{"n_layer": 19, "parallel_block": false, "seq_len": 1024}
Each number is 128 + 32 x the weight over its row's rms, rounded and kept within 0 to 255. Layers, rows and columns count from 0. The size above them is the row's rms in percent of the matrix's.

# layer 5 MLP down, 160x320, rms 0.0914, rows 0-159, columns 192-223
size [103  97 106  97 104 104 100 112 101  97  96 102  91 111  99  96  97  93 108  97 101 106 104  93 107 105  97 105 104 105 105 100  94  95  99  94  93  92 102 101 105  98 100  99 104 101 103 125  99 106  94 100  94  91  98 100  93 108 100  90  97  99 103 112  94  97  89  99  96 108  99 105 103 101  99 103  95  97 102 105 102  93  95  90 100 100  97 103 101  97  95  98 106 104  92 103 100  95 103 105  94 103  99 103 100  96 110 101  96 104  98 101 108 100  98 106 106  90  91  94 105 100 101 100 101  99 105 102  93 103  96  98 104  91 101 104 100 100  96 104  99  99 105 100  93  96 102  99  99 107  93  94 102 101  94  96 101  98  96 100]
[[180  98  89 166 101 118 102  88 194 152 136  94 109 132 132 145 114 140 112 126 120 147 138 162 127  91 115 169 102 139 124  47]
 [135 120  78  90 122 129 112 124 155 205 138  88 126 132 107 164 130 115 136 149 184 192  93 106  93 213 135  67 135 140 145 139]
 [ 96 142 123  99 112 153 154 131 103  75  83 226 167 112  84 157  57 166  86 100 173 122  86 157 142  99 140  99 116 118 149 118]
 [119 104  93 144  80  61  90 132 133 106 144 166  79 128 117 149  88 126 122 165 135 129 102 134 189 135 128 131 124 100 108 122]
 [136  95 119 161 140 122 138 210 164 189  59  99 190  85 145 121  74  90 116 136 153 131 162  78  97  99 143 113 161 115 158 140]
 [177 129 132 167 142 162  91 155 125 178 168 172 112  69  93 138 215 131 160  97 155 128 140  95 153 125  65  77 170 124  74 113]
 [126 107 122 102 199 141 141 164 176 134 146 151 152 126 158 130 133  77 126 126 167 129 172  66 134 151 197 151  99  89  40 132]
 [135 189 111 117 108 148 157 103 132 105 195 115 142 120 175 100  55  91 127 140 124 129 144 138 106 124 146  47 156 172  93 110]
 [166 145 149  79 135 121 183 152  87  97  50 134  66 148 116 174  82 115 149 152 152 105 121 144 146  59 141 111 144 104 118  71]
 [156  63 231 153 132 156 137 177 128 155 119  72  99 119 116 141 110 114 120 119 126 164 135 148  93 109 161 204  58  99  62 166]
 [ 91 139 140 144  94  99 142 100 150 163 118 186  93  60  92  97 195 197 146 139  72 100 147 103  91 139 138 108 141 132 115 137]
 [140 151  79 135 137 188 170 160 115 145  54  88  82 113 128  86 171 114 159 142 115 191 107 121 158 126 107 138  59 125 199 158]
 [ 90 123 101  99 151  84 122 138 169 147 126 154 133 154 124 127 179 152 128 119 117 164 118 109 121 111  77 139 107 174 151 100]
 [130 143 127 128 157 134  87 100 150 101  97 156  86 154 105 124 186 106 160 160 116 115 136  96  72 119  91 123 113 101 156 133]
 [120 123  71 144 191  79 132 154 102 141 121 129 128 101 117  73 103 136 107 156 109  96 154  80  90 101  96 133 117 166 188 108]
 [172 147 132 122  80 173 178 154 134 172 131 103 150 191 135 124 121 153 193 107  95 124 126 131 126 151 197 130 105 147 186 127]
 [ 94 140 133 140  59 142 127 140  86  53  87 130 127 129 142 101 141  73 132 131 106 157  76 164 175 179 123 155 117  54  92 127]
 [144 137 125 103 190 126  92 167 121 126 176  89 140  67 121 171 110 108 116 147 122 102  96 106 142 163 146 156 141 106 126 174]
 [103 132 138 129 108 118 150  94 105 183 103 147 135  59 170 135 139 115 138 112 162  75 166 197 134  52 108 129 175  48 123 111]
 [178 113 182  82 100 127 145 112  98 124 164 192 117 142 113  37 122 198  37 141 133 161 109 158 104 127 102 113 157 148  90  82]
 [170 132 166 141 103 193 145 144 121  91 142 106 104 157 143 160 153 145 115 141 109 123 102 201 138 141 146 115 123  95  75 132]
 [ 78 130 110 129 152 127 167 155  83 154 128 148 137 138  82 145 147 117 151 141 108  95 137 148 157 124  92 154 131 106  82  97]
 [ 98 152  81  44 155 147 107  93 159  69 157  50 151  99  62 143 148 180 167 138  65  89 157  87 112 137 191 110 112 142 153 155]
 [150 110  84 155  61 148 119 114 114 132 122  91  97  99  98 151 164 113 124 136 126 141  61 119 108 142  82 140 160 117 125 112]
 [123  99 183  85 106 157 146 150 125 120 100  87 151  46 121 155 133 114 113 134 152 158 124 161 128 174 148 124 174 119 114 133]
 [144 172  69 183 163 125 118 167 160 123 119 138  86  78 141 138 120 140  89 123 112 147 140 149 117 171 135 136 106 115 106 127]
 [137 111 120 159 159 128 120  97 133 174 148 152 143 155 178 133 136  94 162 150  79 147 154 178 196 107  98 108 153  79  78 104]
 [126 143 139 163 119 115 106  83  81 145 122  87 113 127 162 140 145 146 116 111 168 101 180  86  54 173 150 137 106 155 120 131]
 [ 83  81  88  81 103 144 170 145 122 143 130 187 122 125 116 115  68 107 116 108 163  77 139  86 137 167 192  65 106 105 100 120]
 [106 167  80 104 168 181 134 168 151 121 104  94 127 153 108 160  98 169 128 157 123 119 119 136 130 161 116  46 159 151  86 118]
 [ 58 121 122 122  92  49 114 123 100 127  78 137 154 105 152 150 153 114 157 147 139 125  91 181 112 158 130  81  70  75 139 144]
 [145 173  79 103 106 124 118 132 107 111 136  83 132 110 134 134 128 164  99 133  97 155 135 102 112 131 112 108 118  49 165  93]
 [ 78 121 160 161  99  97 102  89 146  81 120 121 103 125 103 101 100  96 116 139 131 145 114 111  78 138 104 121 146 128 161  87]
 [ 59  92 127 112 157  87 105 167  97 116  89 104 133 137 136 148 153 148 138 159 125  89  74 160 111 126 159  65 118  83 142 139]
 [163 150 135 127 136  69 148  95  83 112 120 135 124 144 130 145 108 142  82 106  94  83 102 158 136 108  77 148 153 173 105 157]
 [ 87 160 147 116 100 126 135 117 125 145 159 172 203 198  89 112 125 123  72 103 106 161 100 129 127 118 118 160  88 161 154 108]
 [ 68 144 144 158 106 123 107  93 120 161 151 140 187 128 152 219 144 152 110 118  90 118 102 119 121 145  38 114 113 106 128 134]
 [141  87  92 106 180 106  74 161  73 141 101 169 126 150 138 113  81 170 136  62 161 136 125 169 143  93  46 135 149 110 153 139]
 [129 164 124 214  82 140 112 186 116 104 204 123  78  87  88 169 193  78 110 134 104 206  69 138 120 143 140  94 103 168 126 145]
 [ 94  99 103 146 149  98  62 173 109 212 189 135 169  80 155 133 165 146 130 131  62 120  81 155 111 131 130 131 166 145 147 110]
 [ 55  78 142 113 100  94 179 130 104 130  93 137 162 163 161 166 131 149 120 130 127 158 178 168 193 116 109 153 162  84 163 131]
 [176  96  79 137 174 133 178 137 124 153 148  80 160 125 146 112 153 101 120 125 102 108 151 132 113  70 122  74 116 143 105 173]
 [ 82 117 176 171 132 139  95 112 113 152 195 112 103 162 114 150  60  63  92 110 107 128 156 169 146 148 120 124 112 175  84 141]
 [152 110 167 123 126 156  93 132 119 109 134 112 136 160 104 154 161 150 190 155 119 144  76 118 133 103 100 135 178  93 123 173]
 [119 124 162 163 164 178 198 108 120 194 124  80 158 167 133  78 161 175 114 164 156  89 165 100 104 151 133  71 124 149 136  84]
 [ 78 103 152 115 137 131 127  61 112 135 142  75  90 162 100 130 147  95 117 146 162 154 106 165 106  82  67  89 108 138 125 140]
 [106 145 161 123 126 123  91 149  40 100 164 146 125 145 119 106 112 145 156  47 154 146 145 156 153 148 158 121 150 138  97 136]
 [ 94 103 135 117 114 162 120  90 137 121 125 154 158 104 104 138  80 105  62 141 201 106 121 152 144 144 138 156 157 149  78 159]
 [115 132 110  94 129 133  94 127 179 127  55 130 178 169 131 129  78  61 187 117 108 169 137 105 158 116 153  63  78 113 203  79]
 [135 144 153 110 116 106 161 145 153 151 101 178 147 134 103 103 159 118 151 126 120 103  58 113 147 101 168 152 104 101 133 157]
 [124 104 137 172 116 120 113 129 131  87 124 144 152 102  94 135 181 167 149 168 144 109 133  56  56 159 122 131 143 155  76 133]
 [161 126 138 141 156  96 116 135  99  47 133 145 142 174 126 155 123 175 134 185 159  90 180 115 125 150 100 169 103  97 139 112]
 [ 95 138 121  79 183  88 133 110 150 167  75 107 156 123 102 138 106 179 129 130 167 160 122 118  56 182 127 147 147 114 106 108]
 [123 132  99 138 107 151  82 218 165 162 154 110  99 127 131 134 140 104  72  93 103 161 114 115 124 177 186 121 124 123 117 125]
 [130  81 113  90 120 169 122 164 174  96 139 182  99 113 121 129 129 147  96 138 111 171  86 132 108  95 108 128 127 135 181 114]
 [ 89 106 119  87 123 133 148 161 116 101 100 147 138 189 145  90 179 108 146 102 135 107 101 138  89 104  92 132 116 158 161  86]
 [ 79 103 208  91 166 137 107 179 130 151 100 120  97 118  98 142  81 142 199 164 104 157  54 140 106 122 146  79 107 106  76 122]
 [ 48 168  95  78 156 116 133 124  92 151  85 172 102  39 125 101 125  79 130  74 123 139 101 171 171  48 106 129 138 100 132 104]
 [166 123 145  66 160 140 145 158  93  98  84 102 115  60 147 146 119 137 152 133  82  96  97 168  93 173 129 164 102 102 128 138]
 [149 100 120  81  90 119 139 157 119 126 134 144 173 123 136 113 127 137 166 115 105  98 176 109 136 131 173 134 142  84 164 101]
 [ 77 136 120  99 129 130  92 142 123 134 105  99 166 143  92 156 134 139  88 120 128 192  74 111  98 162 180 139 208 164  55 136]
 [ 61 148 135 155  75  55 169 116 154 104 158  89 137 151 115 100  97 159 156 170  91 150 119 138 125 144 118 181 213 150 106 109]
 [168 141 167 165  95 214 119 138 154 119 163 103 123 146  35  85 168 149 143  91 140 129 162 102 138  85 127 169 110 119 125 103]
 [129 118 134 139 166 139 103 147 104 138 195 121 103 148 104 135 131 154  90 134 106 125 134 124 117 166 140 138  73 125  78  94]
 [105 123 167 147 122  82  96 149 113 171  25 119 127 122 199  94 125 161 128 102 107 114  95 126  98 148 161 169 103 111 149 167]
 [ 92  89  63  87 123 142 110 129 104 139 151 166 150 141  91 142 103 120 143 105  30 110  92 139 108  72 117 124 153 121 141 121]
 [120 154 143 120 103 153 127 136 149 143  92 159 134 110  96 115  67 129 128 187 131  71 160 168 129  79 147 143  54 145 153 113]
 [172 128 145 118 118 155 148  71 103 152 127 147 118 126 120 119 133 114 124 120  88 108  82 136 126 123  86 113 164 154 132 157]
 [ 85 146 125 141  88 129 132 138 109  91 142  97 190  92 137  95 128 178 105 132 135 144 159 118 154 113  90 117 106  67 161 121]
 [156 118  48 153 151 145  92 152 152 118 162  74 112 107 152 123 109  98 128 174  95 147 189 107 145  89 152 113 141 126 126 147]
 [136 136 141 134 119 155 116 137 139 171 116 169 130 126 162 105 158  75 152  66 149 166 140 144  93 124 123 148  97  95 143 144]
 [185 107 130 136 103 126 111 108 181 104 157 163 103  98  97  86 118 137 122 181 110 158 131 140 173 123 132 110  82 148  20 155]
 [106 100 154 153 118 152 119 130  99 103 149 159 184 154 110 180 154 142 103 147  94 110 129 146  98 162 140 134 191 141  84 145]
 [165 131 143 171 136 111 125 156 116 127 175 169 156 163 140 136 144 103 129 109 145 148  88 198 128 161 148  94 112 133 105 165]
 [ 86 125 116 171  95  99 126  97 119 105 198 138 141 120 152 161 121 103  87 140 112  60 173 118  86 128 129 116 134 131  55  92]
 [126  83 169 107 105 118 106 171 105 146  88  84 126 135 124 144 169 119 151 136 145 122 145  80 137 120  91  94  93 103 113 139]
 [100  90 168 160 104 137 138 153 144 126  60 162  83 128 130 126 115  98 115  81 179 146  79 148 129 164 134 152 133 101  73 173]
 [102 137  63 161 171  70 157 156 104 152 174 137 107 115 156 101  55  75 142  54  75  96 125 140  72 133  74 133  98 160 118  95]
 [143 107 172 124 140 126  87  98 134  98 135 179 147 111 132 140 133 151  88 124 180  57 141 180 168 142 156 189 148 128  84 109]
 [128  84 133 120 118 136 192 127  82 148  83 136 105  85 102 113  72  88  91 182 132 152 146 167 128 129 124 133 127  80 141 124]
 [ 94 151  87 164 111 137 182 137 115 138 180 126 146 131 142 156 135 102  83 139 125 147 165 137 121 115 185 124 135 145 143 175]
 [180 108 130 133 123  87 134 170 122 146 113 166 155 120  99 132 137 135  56 167 122 143 139 161 189 148 123  71 178 152 128  74]
 [100 160 120 179 155 134 117 151 149 153  65 116 128 104 208 140 146  90  95  88 174 194 149 161 124  86 118 110 113 104 133 169]
 [158 143  90 167  92  84 131 171 157 142  81 106  58 111 163 148 126 217 162 121 118 183 128 163 129  67 151  99 128  80 103 100]
 [126 154 160 119 100 106 144 151 155 132 128 120 184  97 119 117 140 165 137 148 137 133 119 101 108 114 174 144 156  76  73  90]
 [ 93  77 186  79  59 150  96 192 115 159 133 149 132 122 132 188 140 158 198 137 165 150 149 112 151 159 104 187 157 137 123 125]
 [170 168 120  97 114 125 118 105 135 125 146  73  68 173  93 131  94 120 126 111 177 123  86 151 119 130 179 108 100 123 141 140]
 [ 96  86 172 134  92 130 107 122 111  89  43 153 168 136  53 139 122 157 135  67 174 120 141 117 138 145 171 112  94 104 162 142]
 [119 167  83 113 162 146 150 162 109 139 117 109  89  76 117 106 175 136 132 111  33 139 128 165 167 130 117 178 115  81 103 121]
 [164 130 166 108 109 127  91 129 143 106 106  92 139  94 187 106 160 155 128 134  78 120  93 167 158  90 160 156 126  92 168  99]
 [138 149 103 162 108 129  55 132 120 127 125 157 112 118 132 110 134 120  62  30  80 144 201 155 109 191 183 138 130 115 174  83]
 [116 118 120 182 102 141 150 145 143 188 132 163 137 178 123 135 138 119 101 173 106 140 105 114 227 151 103 140 170 187 136 111]
 [107 107 135 153 139 219 186 121 178 120 130  85  91 143 122 126 132 108 125  48 122 115 135 140  83 196 127  54 122 185 134 143]
 [130 103 132 192  90 107  70 149  99 123 123 113  97 144 122 122 176 201  99 157 135 147 101 243 114 126 163  91 130 141 163 138]
 [195 114 143 128 173 172 118 135 192 102 117  84 158 138 175 187 142 130 110 178  73 129 156 120 144 113 195 125 116 104 116  73]
 [136  98 109 116 126 145 107 111 133 174 170 153 107 115 112  87 133 173 147 182 111 147 163 113 139 166 150 127  94 117 213 205]
 [123 140 117 100 160 141 155 129 154 149 112 167 119 114 113 129 188 110 108 109 172 136  95 109  97 154 155 154 189 135 132 159]
 [127 135 144 130  94 104 123 139 147 116 110 114 174 117  82 124 171 155  68 122  79 117 172 147  91  90 171 143 105 155  97 127]
 [122 103 114 156  92  87  98  96  77 169 164  81 161 117 105 122 126 142 154  73 189 150 125  78 221 117 114 142 149 113 153  55]
 [181 168  97 104 150 143 174  76 121 137 109  89 103 129 109 110  62 126 127 118 170 117  93 159 130 154 155 137  91  87 134  64]
 [ 90 100 138 109 162 128 150 141 146 129 164 110 140 110 164  89  79 134 112 156 115 117 127 100 116  54 166 121 102 137 101 151]
 [148 146  99 133 147  91 148  74 102 128 155 101 109 145 182 114 110 119  60 119 185 130 119 113  86  80 144 106 137 165 107 122]
 [138 130 144  91 193  32  85 107 143 147 120 134  93 140 142 159 147  78 126 124  72 142 139 109 127  94 204  92 195 104 132 114]
 [107  93 133 168 215 101  98 140  83 132  84 191 144 156 104 167 110 161 144  88 192 159 118 144 214  73 161 162 101 111  76  61]
 [130 156 150 146  68 188 189  80 110 155 105  60 134 140 117 135  85 100 180  91 119 139 122 157 134 151 174 109 200 167 134 153]
 [126  94 134  92 198  71 101 166  94  96 167  84 110  78 101  99 133 106 133 120 135 154 117 118 112 118 165 141 115 125 124  83]
 [147 118 139 139 160 134 110 108 143 113  76 163 121  81  83 139 100 108 118 163  68  97 149 157 149 137 118 118 109  88 158  99]
 [142 207 115 146  82  92  91 177 141 145 150  60  93 138 149 101 162 160 124 123 136  91 124 119 115 107 111 215 158 135 184  69]
 [141 155 144 183  98  66 186 142 124 191 184 204 102 155 114 153 143 151 194  81 154 120 136 157 148 108 171 142 149 135 140 202]
 [186 126 115 147 155 176 132 160 181 128 140 157 118 150 120 127  74  97  87 149 127 155 102 154 136  90 122 115  84 170 100 134]
 [ 65  72 105 135 133 132  92 105 103 144 114 150 162 194 134 144 134 153 124 124 106 154 137 107 143  49 102 144 134 197  71 149]
 [110 155 188 129  90 136 148 132 126 176 167 114 117 154  94  84 169 139 113 130 168 161 190 140 115 224  98 150  71 129 153 130]
 [132 128  89  81 145 209 127 150 115 142 145  83 111 130 150 103 130 162  88 145 120 169  96 124 130 156 173 146 166 166 153 106]
 [167 190 178 117 101 113 144 102 153 165  68 126 137 163 137  94 133 120 147 141  95 114 117 136 160 179 185 113  92  99 139 115]
 [106  95 110 143 153  90  96 122  81 112 141 141  49 132  62 129 146 133 150 104 113 200 122  74  88 122 112 118 159 151 116 145]
 [141  77 133 168  96 123 130 150 128 182 104 122  98  74 135 133 109 125 158 155 123  97 136 128 162 172 121  98 131  40 149  96]
 [164  76  95 130 111 135 141 125 117 140 155 170 122 170 126 174 115 189 136 154 106 180  97 162 138 169 134 113 115 187 103 174]
 [176  95 144 226 133 144 232 124 165 144 135 226  34 191  70 125  93 122 115 176  72 157 139 123 127 154 129 149  92 180 117 155]
 [135 128 130 104 142 177  85  83 100 157 157 170 109 152 123 127 135 122 167 177  90 139 129 163 117  48 118  70 170  50 112  97]
 [135 126 113 169  50 117 118 143 175 108 205 141 108 120 126 142 183 170 129 122 149 119 130 144 146 143 126 164 130 161 131 158]
 [202 215 114 119 104 104 113 124  78 154 137 139  91 136 161 182 103  75 148 124 162 166  94 174 108 123 134  82  77 126 133  83]
 [ 27 100 166 164 179 140 119 123 210 139  95 107 100 188 107 125  95 101 139 131 106 115 110 126 127 206 131 152 169 155 116 155]
 [ 77 142 117 142 134 110 152 134 154 133  30  80 123 206 104 147 154  90 176 131 145 147 133 168 128 163 112 129  92 106 104 192]
 [151 139 112 163 151 115 139 109  92 170 161 139 151 127 111  98 146 177  95 133 187 183 156 151 103 126 136 169 114 147 136 184]
 [164  97  93  48  92 150  95  90 160 129 115 157 162 121 167  88 111 127 157 124 156 125  85 135 144 139 176 160 132  85 126  92]
 [ 96 116 110 101 136 149 117 163 129 137 115  84 128 189 106  99 122 125 235 164 176 156 133 153 176 128 161 136 132 102 112 196]
 [106  88 172 145 155 149  94  42 138 114 128 133 122  77 170 106 149 155 142 132 110 124 161 182 151  86 151 139 108 102 114 143]
 [124 112 148 100 109 101  97 147 107 178 182  85 118 127 121 146 108 122  92 105 144 115 134  98 147 131 146  90 167 162  74 114]
 [145 169 128 119 131 146 136 142 133 169 123 123 100 119 169 135 105  97 138 147 166 160 114 157 178 169 122 130 147 157  98 129]
 [125 144 101 122  85 170 124 134 143 118 135 141 148 122  94  91 116 155 126  92 131 140 144 178 131 136 120 128  62 143  98 139]
 [142 130 116 106 119 117 120 115 152 129  93 170 158 115 104 125 153 124  98 165 162  64  91 120 109 184 106 168  96  85 139  74]
 [151 101 100 112 192 110  87 181 160  80 154 129 124 109 161 105 181 157 158  69 117  56 161 166 159 198 123 151 137 113 156 170]
 [111 210  97 109 154 126 126 113 113 142 124 135 145 131 138 185 181 116 144  77 113  84 139 163 129 124 123 149 161 165 147  78]
 [141 124  84 101 175 147 107 163 107 182 149  91 163 159 115 148 142  52  87 150 122 161 143 107 135 136 157 119 143 107 104 127]
 [123  99  96 145 131 123  24 125 146  75 162 124  87 135 100  99 145 126 133 151 164  88  83 145 194 145 117 121 122 132 135 125]
 [ 84 148 106 105  93 126 132 112 150 122 139 113 210 139 182 151 165 120 162 126 148  75 167 132 103 131 137 111 151  88 190 123]
 [134 126 110 121 113 101  78 143 123 108 131 135 104  99 147 155 114 110 104 149  92 134 135 120 148  61 173 185 141 162 149 154]
 [ 94 208 139 196 108 168 123 142 198 179 177  98 177 124  96 140 148 117 142 138 138 139 114 142 168  64 115 143 165 156 129 141]
 [172 146 107 156 120 149  79  82  61 102  75 127  81 114  94  78 158  80  84 136  97 124 135 119 109 115 130 154 110 198 137 118]
 [147 125 135 108 186 115 157 127 138 173  77 176 143 133 125 158 135  97  77  77 160  76 154  98 115  56  87 114 100 120  49 146]
 [152 133 119  96 139 149 145 103 117  51  78 104 141 148 119 124 158 169 128 111 119 147  96 152 145 160  92  71 118 144 127 159]
 [104 108 148  96 135  93 107  92 140 130 138 134 143 136 115 123  89  97 124  92 139 173 140 105  91 132 119 132  83 138 130  84]
 [128 115 167 170 130  86 104 160  63 179  75 126 172 112 151 136 119 183 149  98 174  85 132 137 158  79 108 149 115 169 184 124]
 [113 141 122  95 174 136 128 136 179 152  88 121 117  64 137 136 165 222 103 113 104 148 111  79 216 118 148  96 175 131 100  73]
 [144 151  84 122 154 146  74  90  58 127 117 115  87 179 118 104  92 105 158 116 131  84 135 192 202 127  48 123 100 134 160  72]
 [151 148 127 117  92 124 157 142  87 116 112  91 163 132 140 110 131 154 136 172  93 168 127 117  71 157 169 147 102 141 151 126]
 [111 124 126 123  72 119 105  80 134 132  98 163 102 104  66 186 162 127 124 126 133  84 108 147 116 168 136 161 148  82 108 144]
 [149 168 105 193 111 133 112 159 138 142 102 161 145 142 182 133 103 152 119  95 153 152 118 131 118 227  99 151  84  81 107 163]
 [168 131 145 122 153 139 137 137 126  91 155 117 133 124 108 172 105  67 128 149 163  98 125 140 160 163 145 122 184 146 145 131]
 [152  82 110 132 179 103 170 132 159 109 167 109 149 153  96 122  98 165  30 137 100 180 145 129  82  88 122 101 145 147 117  84]
 [163 105 141 203 127 101 177 177 112 114 192 121  80  83 139  98 105 194 153 152 147 112 154 128  46 129 112 147  47 137 203  93]
 [ 69 128  83 103 131  64  63 138 132 167 114  90  92 138  87  98 163  96  99  81 181 109 158 163 151 117 158 105 127 136 152 137]
 [192  96 128 190 152 162 127  90 138 124 136 143 135 142  91 131 132 126 115 132 182 155 125 130 122 140 124 102  72 122  77  78]
 [153 150 106  83 144 160 141 104 117 112  73  96 152 161 126 119 148 134 191  41 129 118 139 100 142  68 118  86  92 129 110 135]
 [127 161 111 122 170  90 115  85 130 150 132 145 127 116 187 127 151 156 124 115 141 100 127 123  93 146 195 155 120 159 166  84]
 [107 117 147 162 176 111  88 117 143 145 136 120 170  55 114 213 112  55 148 195  81 117 109 150 152 126 155 124 170 124 152 144]
 [182 153 119 158 149 117 165 155 101 188 179 147 119 170 140  76 122 128 161 165 126 122 134 103  94  49  98 129  80  72 177  83]
 [136 188 105  92 136  87 168  72 170 125 169 118 139 116 114 104 132 120  89 113 161 125 166  81  99 164  92 101 109 162 112 106]
 [148 118 174 111 135 119 148 126  91 154 128  73  84 117 156 151 120 166 112 136  69  75 108 174  65 125 133 121 105 118 103 111]
 [103 135 131 131 147 110 126  38  71 151 110 110 147 101 180 141 123  86  92 102 136  82  69  54 163  88 131  75 140 145 185  77]]